Part of a small language model's weights.
Size: MLP 1152 GELU, vocabulary 512.
Architecture: biases, untied embeddings.
Training: a variant of SOAP for these matrices, 3200 steps.
Each number is 128 + 24 x the weight over its row's rms, rounded and kept within 0 to 255. Layers, rows and columns count from 0. Numbers have three digits each. The size before them is the row's rms in percent of the matrix's.

# layer 2 attention key, 224x224, rms 0.0548, rows 216-223, columns 0-111
083:122153089124118104107110170108161123123142088092136116121122132146075160148105125124140098147117134092130123107127079120150139116172126139159127130096142130127101098122159142106060131153152122157147126125133095163155112108152127114168136089121111112169139102108153096129138112097075156156125159105099148119129145145109112188153136147183
077:112166116143120138145126141108148091140121094144104137149089178133127154154113145099132122146118115053119116111113097126142109112137116138141085133130104104130120076129135088138091110112157131124105147138146123139144141082119106132134145103127147098169151135103136140150142150081113143185129156080116141123144114139084106127102096152164
090:116125098145144131090088174074132087165162109129125116137149144110157136152109121123134124155131143111110085129148122120141101114132106083138114183110077142138082127093136123107168130129129113132114098145148111110161138112141129130160122130124172114153141117099138118158124116136105130138103108096079165164142138151116127134149153111151
088:136097130090111131150101109139078155161113149144135113135139109120154069094124134128164148122115152175136132137137124097126127121202109155096159126139157128108178134117118146133119145084129144171133137115077136141137149115142158112091111130151096138114130151121154085150121128184144145123114135137127145100098122091152151124119134089089
108:119134120109146112096172118148121160066169153140117128145127122165112090118138123113063145117150132166130134128110127116166133148083108103135118130165150164104153140147142187134135105155091147194137100109141137085108148121141149143111111157104134159137107094128121131149101126172148107127161149162129106087127141125143145130195171165086
102:095147129110153141101140114152136117169149155126119119081111113123113129113158130139089161089143103127136124144152152169124086179143122106137131089142112129124148138167075124104116145134109144155139167143150128083068097139103067134087130119136105140111150151149114119169150156157168134086145131145154128121132135093128117132085171132103
106:153135135115106155096167110142133140110124085108135130117129139145108125109167113172130144110146137144118134149090133135117194138110097104147136150111132147103144144129094169139084159184111145167112147111143141129102128130128105121128136109165120129120113162161156129118170112183095148120133164159076125117107133135137132134165173158097
139:147123135150154152138122115094120160152108141123133138142151114145126114129115099164128086128105088050124121129137137171130173089164130147142157110116104111168099106159139054142109080128115093079136120162116116146094106082131082112164089090149101145123134137127154126092119138077141176121129125116156148165125123136132139115106093101146
# layer 2 attention query, 224x224, rms 0.0665, rows 217-223, columns 0-111
093:163120166135136179100131086115127106067142110156132138123104146138143124126112137092111122137152134137101095139077174127194149091160097114091115124152145137135158116123118104108159135122105158137121135129097124108169140104111117116123133108165130086112112141116141114128141134157147122133127165143087120107163118161140128092117149144150
110:108126149128129180137093110081140125104198157130141125110115143136135133110118128133137121108138110143083132158106171124132132141129102120122137128110142106142146150136084104113131156157089127152134126126098114102146126112151117111130129122147139088131115096107180077127114114205107110127095169137088142113151094147169181126153153129144
098:120113067120129078144148165179106136181096103118120116168126106134125143103152135124138118139099154122172137120170098155107119148120168159128100167126109108135110117115118143143131106111144105105122143104165174162106123115108127114122126140070110137131155130138102144154100111073117120116130092095172118120088169085144113147126136125104
098:099116137109112081164135157134112124160144100141116134116142125118132121111182215162131091128121171108151166078095172136107165184152109129154102146107117137112149104109148137139134109166080103134145096122090144105137142118145148098165113159132094121165135109085150110167118097150130149157104173070101147083129118120121145136139123130137
095:126142108119139101149161190115126159160090102119108143135141148144119134149128161102136112146129139087167148124134104109119118131126136124129159126150115130103075128151134132114107130092135127097111148086153154142126118123081149136151123145115096135163133150135071144126167130066133134139126118134120098167091127086143093114102142149098
083:140126105082141110164169120137120136131104105119103122120151143105132153157123193122126133146163177139159142115080121091114094127175090186125126155156099162124142103164125119171105106106097143114086102134136135117148136117153121123144100145128115140101116155095139141160132127119127161138105147124125095103116111091099116122145171151120
111:109098156148166176103136075123126118065168169113146122123076125129128102112104111148105127089121106138118120162131157144176134086125102117142111143130127094142157141143098092129121164165113120125143095121107122126133118135097106106123136101144143120107157126155169094113122172166146123128120121189138150153148134153140153118143134086153
# layer 2 attention value, 224x224, rms 0.0587, rows 192-223, columns 0-111
117:161100116135157157112127148122141173143116113120116110097093106131134132094140097116182121115130163087166152108087127144117131153104140167133127147166106138119111134159119142134133084134154092119050145151131121132122154151127104114094120134136150165128168118144099126094114107136168149132091116139137144150125119136092111086142151085075
100:162121101108097099135108122141102127113170115152116161129093129082138113133122147143189108102141128163121152144127137116104127135150109089136097120089116083101113136157109117094130120141122088156145087144083125110149111126135207122121140129142141137169130151185157176130133131156167086179112159159163127139130125137131147148131176162101
108:141114149143100142125158110116110085114153137159137124157133109120126118117137133126088167135142107126141096077117172117138139123118126087193121128075161123121123106116108119123113111145110149197134141117161128121127137092116126096171139155120082107133080113132122161158148161135082106125174111123112125097104143131126146126097131135139
096:119107122126117171119133092120140171139128147115139148088097170148113187090110099138166109121095110157110156117126111131113097152103173146127154158090182123110123155136158144127099112129127130125097127102131135149172140158167105146107112103117153168095129120167164097100113125087140119116146117153148112101121136163118130104140106150124
101:079154126159134121129125144170130116114059122114121113130073138153125114122132139148152164085135129183105142116115120144125112098162093111180089130114137108155135141107134126145118128119131159104173098091100123098153094094148147133148129096087128112126139108154113118140142155110127109164146139168136111132156090127122109111088115131147
105:118128136157164094109065105121111125139086075103138116101089176100121154130135139114072136159134156094165122156112125132149167095146118107129135140105123151142110085146111118143164108077141145127124136096182105146133132138130141133134133125162118122136149105123149137132111200174139132148108129148075094104117101097114112139108151106123
099:147137152150154112080143163106087127163154147134116133143156147097103111133123147085148133100105147130082121160146139124138111118108109147144151123108125138127115123100123126090108106150153122101145150112141102153147128145125123139132144118128128125123157147109110070086109118109128119124100138143135130151088161100124119110128130104075
100:122139067130120157163083115106068161145109129145126112142120161103136107112109131149128114141099136107141126124137134114121141142168068123168098100131138141078095118141142093117149147121126149113109141120046112091143143145088152097137120164140148115116143137127156146088158119108109130165102095121132161155146112115113114127144129151110
097:117128113129121137154130156128148151146118158142114121150115165132134088143163134155135142153131108153087167128165103122150140151180069110138132128093180099108139173125147162093153144114140121131134136115111137104114079138105175126161130077087125140152122160185144178166149082126124071149142080141146115125138115171178128136160093143184
099:122132172116134125158110139124142132138121146153108089148172108086106134095115111104161071107103109108156111176175136092129092104114124142125122110117171117135147119125116063118139090149115098132120137129132115150089130136110137123124086096083119133116126146134108155069158132137112142114167112120127113102088169117113135130118114135089
112:108166116140123058107111095127125111166125116097110119133177136155096128105129112094148103136123121101103126114149169104123180105159118100148115095127109104143113116147121156142112114142133180131132109139107163154110129147140149159138101149119115141123182151104139111103084155128128129148129130089124084125148136122081112115137111140118
102:129081145139116168132143133151139111102139173153180114108146102150142120155120150184108126150160098148096140142082133137163140134122057090169116146140140126181127138142160120108110173103125103114106116142135147137141140112129154092148140134138169130115087117118147114170160121140126109097177092159081129106157104124133167143124115158137
107:119155091168129114111161106137131163096128101101135110126086127119130152141121162082150140122093187099155130133121113157122120118129193160142126092136133086131091126129150133083123108161120104160140144161142144089116149160118148095171170103141070141134119143119155124142158124150162125142138120128092108141073154119167097116111115141136
102:100144109146117128126114124155170157101116134089116162087159108124120100113123123175159144115163114122114196116104136101106114141153130106085116123110134121103109197168116115150139141176129133140127092103133151152103119117126126148166169081114117107136124125157111119113165126137098129100141134110121144120139113145098138109121094126112
112:119139111121153120095169119146172119118163102156120118126156120124143115136113153122123176125113108088090136117117118142120135159135111127127092108136122129150115108165130072123137116124116143116185128131119173112144111105105168135125175105156085096155120140083058210121146082133121155145152186121142142131155111135144137101093105136104
108:095166154144106067135116104126130137111107126119123076115155152072078133143129122114106118161095151142149146163147109124140136093135144141135117135130160118165066112129119121145121097127099152146194094177131087112161111167120159143167134108124075153155134100109151120112132117147123140172145141104115076141109138089135117165133111131101
115:150107091135146135060069101120121147121144124124156113103095133138119174109113123099122127123106156125146143122123126136115120105096162123137113125092086133075108132152144143135137143109100146130080122136120108105109165147128101132096141151143170157121158126136168106088118128133175148166119094170108131121141136116102137117109134107104
106:168096108132119107104129112146124136067131115118114119108104175138157163149115192106163139118153115150165063084155095097143137189129136144148160131121124103158168153127167128089150135137139194110152137163112090120128141141122110142191190105147109130144141160130128106099119143118122083115115102153145096140100158133106122108134174117135
102:106122113134151114138125138135129124111146131117141080143165102154141105156073153121113115126150103086116128120136148126129108136148103106123151118112129119137183127134139107092138156150132131099165120130128115133088122074094158101175138147133110124144118159161111160108118110174101152170141165124135148128130111130114155142125113142132
105:157128127122138109089112124125106139140089091093104151149152173129120123146117119139117144158094154138133142183122119153117101131124160201091111129110119143118113133111127132143118079109132168127125093164124136128141140129140149147152169158154160099105096107155109126140072188155148114162095156138166089116121138140087110115123123143130
095:093105134158139128089141153136155137102147130137100158139100119170115157107103145165094165105099144152073058161114141157147146122138147073102103123151142102108136156153097116138117132093118148148133148093142102157133171099128147099123119137111094117171142099123139140141162130147167106155123117142146117134130104135160064141139132128153
095:115129141124112119148100133117112124112098108104114091156141134120107137071166137154119108178131155149137125153134149115096117107093144098143119117148104162131126109108111145128126165092077130186159156141131138101152122128152137112124119155128146170118128113105188140146148164131160153162071164090145153138106145074152133107121146126157
094:078116148119125092119109143102146107131143114119119114142154094156144148143122135133084116160137142124101109099090078125120114065146137144073127105125149111099113157122086114094141154112144112124147123122107124074168131106136097134131110153131171124096138152169177126093084160140137126138109137158118142173121134130137082166106147113158
108:096167130153159141114137155133112139145090092133107110150127139161123092124162108120159167161131130107139146123166126168131156114121120147115120125134105122129140124132147135108148096180098120140139107151128132147124098112157163123203120104129086122156164123117143122103133146100140106093101119131067132101085140172082124114136100122115
102:088115133105103135116082134123140126107129129170143105118115110095106115129087127113117115148117148114167163196113137133099112099084148154071104115146172157095098126148158169131110179073142112131170137121145164125159111161159111120077142118109139136120142105166136120152135089205131175100145129176139100137145156140161074150134104110060
110:105130138121114105132106140098144150094094144128128111115110144119146130137103135160097090129116108117157092161120140111128097090122143129117135114134158114169105103109126080141137147089130097143124149088126122126158129150197054171121098148102135125098077098108103134077123158142115090089107120160133115128123112101068071123103148120173
106:148171092119141107109121125143094180108108094102113084112123178121125134130114139112174147125131131071134152114130124147142147121188145127144113130140106163081139125106116162093184130146117169144154139137081090106139125123141137161152146116145120130117167139108181089106126124142139090166081125149116150117094170098131090117133125133145
083:167074151167073124142139134187115120066100146102128113134155125125095151088123119139147131153143134113114126130151116132110114168113108156101111149141140104126139149118135158081171141130138146151133115123110095153147111133145175131129127116108111109120093086139115114168177099121143135154130114157172136083120145178182120111141150142123
103:139196207114118142145108144150125160122101137146151104125125143150093132095084111165106115144110096108136119110137120118129146140128124077121151124143100141061110116146128144132165091114097134134118115097123116156112141137151134198108140142112183146133155102123121126107128172141110124167127093125135123106109157108131130104127114102157
107:121168198089122101098141104103122159151145154129133150102123132127098115141141122133116138129099108139130117169136131131133137076104133099106172110116160117126116116118120136148103121131159114102119117150179098138109152129176059166094131157117119133110135121101135116097148151102052096081135115162127104104102130152082108128089121143122
094:111130140082121103124110189068154133142207134127128118145110152150117089144126129134130107125105149121167098153134151105170137126125152144145111136152169136137117105144089105105167134094168096116139121098097099119122144155105101153076105121129138145085166119104120143094139099102132105086144157114121120162133141123115104140107109103122
102:104148162127110138107104111128103123160119137177129117137158136130096143084144159136126154135150133148079125152161129114112147078114109162124120120097122118109068100090131157145088118157102102137177119149136104133155117147149098134130093129096089125140126120117130141133117123169070101115119129141137087111141121121079154135100116126136
# layer 2 attention output (transposed), 224x224, rms 0.0533, rows 192-223, columns 0-111
107:151164148081099125157119137090108090110126111132133172160114158142130147156116119116132099105115152104153143162150128118087096125141150100154068105117143146126136101112094128112137141124131114135160165135115133104146098122102078127181063147112151117133102139120133117112122106159125126144148123099141125148137111151118146083114145111138
098:109122141166128097124128150086205118150091140110082098073169116136134128122101137174107106117144134096146124120137120076150159142114092142152124139164098139133134087108178145153109134106097104130149116158117136151136135106140085158133116143124110116152154107104126098119128136147095166117139140156090147141142101163116118152098116145139
099:114141107153146126112143139149146137153112134109153109150140121094130096084118139125109149101122137119092123114139113136097185110141112171121143130078086110118155129103108167124142137170113143116103065134141104116119143128162136165142128123159163136099158141109096142149090094117145123116117125087156131118116063120154149140186122117137
109:163156137151184118187129114107135084104162163156154132135172157094129179093140106125105115120116107108119130143132124140134139137151105103108177136158075153138110129124139129128166108126141128110138172125133163113123122126131177123102098125084103140148160133118155099129124156134152114102127136115116050116125123084126137130123104134131
095:087179157072142147110153132180116161111141152087129125119135137140106154125143128110149125097154127143158135150176131121128135162145126145150143122156090124132122120140162134170142140105096107146129097109116167140079133107103125177093129146116139150125129122118112140137121154123093124140110125141110120108102182110133129142180089118100
107:123142135113118124121124138109108095091113105129187118126124116129120197162123122118154151154136115127145113098129136121130106111124129130133095099135111057053163140128155143113124163141101138125101128142132158150099117062135150130173131079133124119088111153116136135130130093108151140156131176142120107105157128126141152125186138154123
097:121132097145081140086149121089163102112135141140119142104135146130122107151154140119145114104127130094136133111121163112151108157137097174140083131136139132150124131099138120102111094096127161106121140035129153172149118130130170140095124120115143129099111118101138127114179077131119115167116131096111097130101171130126135125120129116107
099:158108142124068095142102117112161111096090115114115102118132123141090166145163111159088108157147113112058125135096125131118118115138151087145136125138185148149112099126120164126139138164098119197129159146130146138121162118142078148165139141083095119167139124114110141140132142139124100138100101159098130132156155143125167160145168128128
100:112114077101087109129156087120082132169137110130063129138156105152122153115118141160139126141107126126126153139127092101158173125130129108084107167096150119141148138121128144163106151124162161100109099149148129170139158077139147151075131088098089136106152114157121119098151139137091112094152128167113123174093133083144123156137101116088
095:158138109142131115093090127133107119103090157107157116111127157145145106114128153111136148101162166155124101117137116138188147129116123117111172127120133125147141120091169106113163123118126181083131097105104112155147146134156076096096157128136151125125112119113119114105154115140138157114121114108123120132134093147137144127112091114135
107:127129129138096115133151139099176156091141146086127108129124100119120141134140142142104125141134143144152136148090123129165124141118133124146118145102085117145099135127117095158124134124125170079142152102124148080148123115116131111146109154133153107139100151124145157162105172098148167152107139125115103091119137114125117090179121142159
096:136108081136177130119153124135159156173135091142153103150124104136125066097151136119099169045126116133194149140117127178138143110132128122078163135107110104121135121170092125152162145140165098135135122165144143126138160145085168110096118139149137126110147148129113117136118115124145094136120151123145112133089131160128126151152095147122
108:131128138132121138128128137162131128132115147125112130091132136086122161125170162133128133102123105160140107157125131168108142100115106102142122126116101147103113122132116105106140135117133120150075086108145146120140114097161132077148063138130144147118135114088148141096110117099170136149131107128120121126167116082100120115124155128142
094:138109117108108162108142148168132116054115098131123173153130179123145106122088122118132128152128133132106144122192122085165108094093099113145158163103116111185141172138136122174112145121120112131125127138124135158150124128097105133114083141145145117099133172146150134143121171145150131098115118163114180126128124146142124098134136138127
116:123093145118151129104090150151082162064119141113139123100114158145070127148164142126098135133129129172145124112170155196119142129110099115162131159134146069148129094104153132129126133106147114118070111148120147143092124130142113088167106121134135144140109107133120125127149201121131113139139145069147169137099141113124115147118118133138
110:134118149140142112113108145135150139150109161122105138112151110125103121125208135095155119145128128163170109111123110136102154122122074149074123129147124129112114121158120099130168127119140121135101092118135136130108104122147065119142108095176118162119143126089136134104123113120120178136134132082165171105124123090123101102228123111130
098:129127165112117116112129113142159109106153104104126128137115153119131139137118115161134084119149136156127092142080128130094106143129155084190159135146116139093111148111137124103135130170120180176087160159129148099156143099114120111200131166105144173121133163103136139166128141129114106102125113131139118106106133115153122149136155126138
099:131093108108148117130139138185167122174115122102129124077103091139145101111182125171126144167090142111120174098134111091117116110168146115119165112145112119145100193137123144108109148150129125116111114114132152120132121114120131136119062136111134135106142126140134150074145140141140129127148161093108128137115135092115121151079117156120
095:126117135096079119161135168144083148101114120180099159098142151120163145128137150124148138087154164098126139125118133103173133086067125123143150143108077072173094170089153157147120121122106125092132103135115159168088130174097094112114181132144147094120098131117139148120138106136130096122104147135157096166141172123118114125107131123119
097:122103151159149134098127138155132134109133132116144090079154135126131101111129142129144124173195138124165138117162132086120110107134107143132157133102080113085142157119169136124150159118077113095120114059104126115143157119130129161125142106067127133104156136136109100146122127113122112110104134163118142110120160158124061115077127098093
084:145100120119177109115065109156107101142142156147123121119151084116158115166132117169132138124096125115114122160110128131116141145139082131129126171117117130080131139141107135112137147146147141114155137138121106093112082110162121090110138148146137139110151122126155124114118153120110120125136132123126074048125138172103127134129107153125
100:112147179137149143134110088177097100175144128150150098095142071165117122099137125127093148155119140118091105089149128137104120127131115136106155072097144130069160130139153155145156114143083165145109128140110126056087116119137101147103096121191072131164147109102098138122123100128133132151148121125134093065097130145116145085139148130093
094:127133145136142133154112156136112120140116104143164156137149167138136183156110150154161125125089142136167143112154146112148129113126146174168076096099117144076124112089156127125091116139127154071183123107084128201121141132151156114124175150126086139118158107085121134156123113110115097105104140127124095128129128160114146097103148111130
102:161146124129084112098123143142130154070089117139122176121136218096152141112117150123144117143167118123141109128104136167136143106127120105108130106117123132078101153126115093164153116077110138085105112101165173138160112120104113131099136081118139135105140137108117152097090123137101135143162141117153150175143107086144103115111108131154
094:107130125133119139127160090084133073162133101146151132119145133178113188156166116153133148091118108161133113114150118125115124142128134117148110182120123118121151130100080121063140140112132123151107149142116147152141149130133107065104135149153074152125106124147115118147077155141130077117079111129164144113135125145128120088145135144144
093:134193120091172091181095142125110103127107141152149133159120119128133130137155098115156111110114128096140145064178119108133172170153160156138151128093117161099149117146141133105116136137129111139119138138130121108114089150119142117177151124140128140102113117139116133180093102123148141168098129091100127094114134174112138126140121150084
114:123196141149067127142130120126129160168120115104102106159128131120167149124174154135139080140136142075108141041118161078098138152150149143150121117097159146134094150142124098147126112122103107121103126060136142104140163124142105105145140130090132116154127141115144152118125111122131129147134142129084122141146135150128123141093169138107
098:140104122101133129089075121110129131117130120159105060087151120155118093093142156137144119137131080111123147144105127162161122127160146126079127142175097112094145127126091111182115140113158168131143129139135112139138127136130083166090063139076109127096153140153128129134163152160120138158077130173098158116134167132130144177141120111106
093:118124156145096132134076125142141125113122144088131153175165107133137132126168105103131108125126138111116109124130144110141182173122136138112141149118113101117149180099167152116152122138088160150136161159119118072126128118124151191135133147085116149109140120117142141167080140136116139146111121125131121126128157128129155123124145161088
117:142136130147179112138148107139125110102129131089170145168118149105144134129108091134151151123164141115139107124133124154098125169149168144119185139095099126116161145115200133110098121121135181052116154089134125107132124123115127103085154103098145145138144129099153111163057097123123123122118118145145112129113113130163129148074139086134
089:150126119140146110143109085091103103154123101137128122164100150165116201167145145137126138138156135129129142116152100099080114152120102163103137132147135105126123117111151113109082116148162136135101205117139111106135101158132134129146157129174096126159120104167130122133086106123123123165106107058161134166093102127126134125160127169116
109:112149128142162127123153156117153081140125145104164081129146114165111134087083138140149095192127129126132065139110109147113145157116113155146126097134105152166140101119154131130142130121119149071106180115122126120117128172143093158079148127125117128105119135158140126166097144138116191144134136121137097125112140174142090134154124120099
# layer 2 MLP up, 1152x224, rms 0.0593, rows 0-22, columns 0-111
143:112132106116120142104165161122096138140139141139101139097110123074120119142118107090151097189149139109149079108132135156120153099117117152156075134147119132120142105104099143145098137098141161151139124162100139125098149097134130144093099129111096137130116116101100112148129141106090133079153106125125104105163151175094112090081155123175
087:139099134128136144153119105106125155132141149112093134112076156123103131100122117166105078128124156136116159120068134128113112191124123136158106120129132096131147107148125155145122146122107138149205136107111157119133155102192097120124106125099124124147144134112139114110199128167137149085103150124121122111140098125154135172148118128150
075:134155133128114137093170113102151170090156116121166123106115150145122121153106130090117112146111135145155130139140146153147141137148101115122127114102108162139109111082102140113140121121147126116150144146150145119181154096089140142150152134201095101119115166135140119127171127150165118171165112167119140102090156115091108090130099143114
126:102119140114098078097145113101143097076147121136100155121125093104139101106136079117145099117154143137148072071092086134171127152101129153139173136110144148136102131109115178086110092118117174121136103173140118122119116119075099128146145142154125136134119135115146126097131089104118112113189094125092109070125115119136100107143110099141
104:126161156138133100121167127144135121174176175113129115128179100157098141113147153123157149132145112135119099117117123132142132109125138140120151120096083130104158171138132169116137124103111129171108133137089137126158134097139129134097087133105107144145143138141101107164087127105081082093131131158080109104101177177095137130127120146116
110:154159114138123105134115165115136104145132124130138111150128136106141140129132161129099118145135139100112190124112162097118113143086179128131166108111120126117098099113130116144147117107098170154121136134159147145128144142135140143135135169119127129169140080152108117072110138111093177152144135113139149153096111142110138097124165123127
115:091127113119128156145112149126116138165089113146086107127100100109077151124132177154126125125101162094153133117147088119156110193120141125136125117139108152118134125112176169146123115110137113172129147074128149130104132130137119128138152102152131133123114107134174172122134123082135144089132149090133158096096121142127145114124097150121
090:160139126140144107131099122140183129144154152109146104129141084154147099157129148172135128135116149092095147065137208129140121139131122132115096122122109111136140138108147158155135142151170116123136094174097114167107147115124135133177119141111123147122114122115139083090160138123139113146109118144103173133111135122117102117118149102169
095:110075116120131081143083148150104148126082140102154134151123089128125119131134167133121108125086156140147109110106131118144117165120129087114136141141107151118143108137163182169127117143093135139097127142132110132127143132141170117111132165100114117160161166126094168145108144069144110109148094118127145121105148152122139158131146112142
122:088110157138133160155111135113110168115124103166118102153107102145124145138162093132147161170120163114123138111122145143094094128136175079144135117089127147147089105151196139115103134128152118169140100115141103180138116125150177097117104126137079118104144119154115170130120103095154147139108116134130164163123153132143115158108157100143
084:119104092099108128154133107110121136130147134153130149132166103123155129124091092125182122102110134091168172141142081162152135146155128123098083162133134145113063102086139126139151071147124137154109102119143160164128162145132159102137126117100161121156133131111170136091127143127114144138126100110140120136064143159169077131130144142105
096:111131157148112142108127127106129140096139106137139128083110108185137132141162142178136134134171132162123136126106122085107131191150131171143138161122104127149079122127158107136135173150129087086115118118081130145108139108098135131163117121129110125155120124117113129129191123157109136174145163106091106105097160107153143101146136153152
087:119157096123112136151194087112144132138159167137160124149124124146130117111138087163158116147148131136144153121121095086170156137144126148156109164176134104108114128073104135077189122125163121117151131079163136118155156148128136094116122150135089122100131161102168088134136105171105139164128147068124123143075147125118162115162137141115
123:159120113126147116154092081128140080168147154147109116129131102162140137137126080126145102079108134142141121112145100164134116147117152123131087110149192154120092138173105131132100156108111154166113100135119097062152114105153186116095144134148105102148118129073108115111126160096139144106086120063112117118114090118121114070071129118132
100:146148124186142147181172117135138141158127097113145124076173137157126160123167156112132168107112138137143112149145150105150107107154135119091117132144096122109127110121131134122165115050159167141131133115136146137140147122150141084115076145126117086155135147142084144102083093161132145182152114168154140133116136148120144126114129155120
109:150108111131109163151138126129135139162160085092093140132122127125102134118127139118115136140120139126097115112124110117124138122129099132160103190123143106113144103129152112101133130143076118142138080150074125115171155107157144107172082127085108118146155124130106132117136133142091099148120141103132151132139145160112165113117167133141
073:120143137146110150077126086120132131147121114108127127124148131145122107147113133106079180105140104130157103164148118122133121111132175060115168098138099166084158124097168142149114121093111118127160128102144092131127131126080078182132138108138138176136093140164102146141114130108110149128156103143127148145164157131130116122087125110083
121:151132136131147168191114101135094148113111122138110134141125137091127121159121079106182112101087133117088129108120130154108085126104130118106102155117148129109136101160173186123128138135112131147126123183163104103102095135159132139165123097152117150182124171155164166138125100127113133092115096127139144121135146121145088116120130153126
080:180144131142140162132086143126122138106138106113096100103131129110110127149100102117110128130118134150115113167088136144140081123126122087158159135147135152125147156152139164165130113145170131113116114157153093124129122132092084156157128090141152127105089124129128124161145140124150149082149122174153127140170114113118138141129092153135
113:139145124169141144103163158111131126118126105123098133122095099111105150112116142180140141084068183092117130174096142127106126157106092149116112143122093150164115128141126098133102137111126135175131179111141127163147148171103106108135117154139109085159163147136151127104154136139136139093116137125160127110106102123144138134101126109129
071:121159133133122169074151092142174125127151162079131102106147144170117156110125120141136130119132126125110112104138155097153162091111146145082165109159212147102171174129136083093128137133127156118122110138084129062158108135163071176132132089153137128093135147113107113098124110171127138105115151136162113137144096132142094117145139132158
108:148161181122135141144161151111105110129123121122121096139153068187133122146126134082110151121163108141137119137146126145097131136115085111123066115110139098132138115110145163182137107131140092121099098126140139120150114103108204170143116107085084149138140118119153131098116158131123117123127142151130115137077119113108108167149123097132
088:157108061163103154150141063124114170128132151126096116086131087130146095164102138132126133094138138124163156137146150143129101106140146143094116168125110191121114124160136122145143096118147155111137103109150113112162115120121103134120119146173110107122084140142141138120150142125137128107172116158184108091148170089117117125147133136145
# layer 2 MLP down (transposed), 1152x224, rms 0.0296, rows 0-22, columns 0-111
129:136121140101119095135159067135115155126137134118124165104132103115067101141128104110115137102159098116133160097106161135090152143124155111122112105097119135123187135153111150152094115125134135122117138138147136128075127120095108127138080150159141140148114145176098123193153130156115116134118145099166093138132125116106107106103100113142
096:134116133134137136129108132102092162148127102105110128095079116150118158159143117138127138084157127121161156156156128126062154103107129130215133109135096150067118118152142133162116141133141140140118156181169120170133105145116131135167143082154111126157126172106146147143171148130072149137123131099119166123134120132129107174104122080095
077:134158134112142151130132142123129098165121149105140157110154148126172155119117120121127145136138094096122128107165085090125148125131139120133124151141135113100146190148102097115139092154166128119127126119141084080163093131116142096125083129146118146047094116119171107103148142183133158122130132129149110084123130170148124136135136112098
125:179128090107075103102149123119175182188157138140099139157159140159128126125155148165151085155114126129123127155114114175123132113141146155175129152133127123154138159119136107161120094149123129121107110139104130143143092141078120127112110107133121126096172145119157136117107141142144137133129129143104141125088132091122122138151135120182
085:097117137142143125144132090089128165146147114132100129128130098148087112091157163122136104095142142095103122157123146147131104110154116115128154127096107109150104121122083126109107138119105123107101100170121159135105136080110065135125137127090146089152111145126134135183105181123151132125100092096103135112144096131143105124120089126122
099:119166151141147096116130151129175128137147116066132093123148148149103142089079117113130135144149125112135167166086158121130134130129093100135147109093139138136142102130107135076077146093115129114124141105113173126155138124125077144130135110130105131168124085097112107119126166143121119126086158098132132145153108105127098115127101106122
124:069137130116117159114145156146126132167090139112116135142120114118115143154111138127128112149098166148118111144124100108096158145084110133140141130141116119123144162146117130148118120120141126141125130106101155132091102139105120130147172102120138156143128114106156194137095098134132107124100117113162153119137128147120118143116136135125
084:126127089160153124154157091102141142113118162088139083114112140165090171178102097140129123147157155153125154128090117198166116127153124103136147161107105115137170140190135149142132127118092096103110121156099151104154101112113156125122133142106124128170166133094131120134123120139171135134159126097163128100145131167127112129135096161143
095:078121121095111092156119085138157159115110159066159134131109078111111141117099139137094140086099136132142107110127114136108144140169099145101146151110112141161144148143102088146143146103132101130141133132153127123140120119131103138141111115108152134140123152138087128126111175127117121081131101129132091146127134126080099162148111146135
124:072150124100105175179113107144125171119150132124117124137137101166104131124158069144106147179118141161121135130091120147120078135126152084137141116110159130189129121173140136128090137129156092128157125131149120134150131122142121145163130105137108118103111131128122171123133115095156147116139126126163154136094148146110087147143154091104
087:115143127123144114156101083106156119152171143150106162146158140149094103115093124110098132087097147105141156135120123143150142154132093123086134177145127153142130179099132158143154117132115150108101085124100170107074145089129124147135125149114149123120125127147176192135105169126096124160112119109124160129136106152148116110155132165101
094:097145075122157183124099110150133161185112137087105119129156111118075108104121150168123113140119104148160125134134160161188119187126123134155135138130145160124113098142083146124108115125128173163127115145137117124120119109094131115127124105107111106129152095108114152128094152147149140108125110115131117103141123147156109118112144141135
103:137080084107141124118087131090098122084126108158107120134119091115072115148117087161092118122155168120169106070143124112071131127127127120142116184120132142113133122140115133123126130130095130124111123115099129111131127145145114128090125116116121124112111146137185136139092151147119142096071108107114172112090113080150126159127166120123
119:133111109103121130137100061089127127152149147096083122113143132128124129133115137081121120072130162128149134159190146129145120126117100149111149121126128138131152165138131155145082115112084139130138103166139107090114166119117140155103132141157141121107125137091082139136125169095103143122126123082125137160142126121134093093108127089118
104:139113149159099178121151111131118148143136177098113155069166103122117147102126132124121146115122136189129115140176157114137121154133094149137156122118100121133141150141130121144119092153181143111113108135127144098147158120103084117171125106166129141144153151131116132135113154128123160181106095138123082130167131109090133110167153090155
107:131132088131128163101103096153123128143156105092085116124087099102075121138135115131121143110141166146113123186142131150143113112132066073099110141128162133146158114118120126143122148138056151124145062154100109119149138123108133147143123107072146112121145139115105148180153138091144087136134133112137108147137147138116128108121168133122
088:144155098116106126143151160126137132093111108121119140091123109151187161093147089130109084129132091138106143065125106092113107136120153134107093141129143111107116098110104103111146099137166137105129144093119099140118120135126117101099088146158109114076114101152151102096152129148120099114132117136149095114104146127171110101101101140135
107:130113111122084146152194136070126137115155127127182147128161138097127118101131119129122091141151134152100091161140175109098126149088082109145109141120110098159122151106153147117116125136114117122147121162142128110118157093081143138103162124155106092186190162142131161136105099143138138125134123132155145179121125132137084085157170090109
083:137153117126112113122125179130112096121130104146120159120115140139192166106150106129105141122149115104096149073148088105157122132129192148120084138130131109119095134123131103120146101154184113131118129124123112130139129151155135081117089120152111128067113104143145076102132074114107150114174132122110114116114148151148124104111138130142
119:119137113148099115103128137093111128170110115115138122132123118119085117157096132149125134146065131126117141161096139123125168133117111157130108149153118150119136131149127091146103141100133121131119130154170151147132081165101084119143145168133120113152140141115141167111134124142119137144112127138109155111136098092134143125144113081154
079:106100121100119123132148139127097107106130087161105132139118127163186112098114140137110132109157131147113109100120117124090140155110177149160128157126123110124130121125114144165130132119151088137118176086117124148103130136119144116131120149121096135124145110151140088107166100122094155111141103117130168111144139113140146128094109141134
092:150122128127141147133144103111160107117125140149132107158122153090122181137140116138163163109138154107145145158049127158164114147127079158136165144132139154159104138132139180079136109113125135141118133160122160097133115099122128169136165123112168122172108141148132111155133137140153131167128157122158172117125120129142165142133152145063
096:134127126113166107151121107135107142107106119172168138115154141128165125135148099134089134101157152150093095086134111084116160148118119117138142142180124099149139120175087138125133124120162101097130126145141109112134126124147126090129120138103141159112112135176157167098118176108115186118161149130155101110167121105125087130135106103134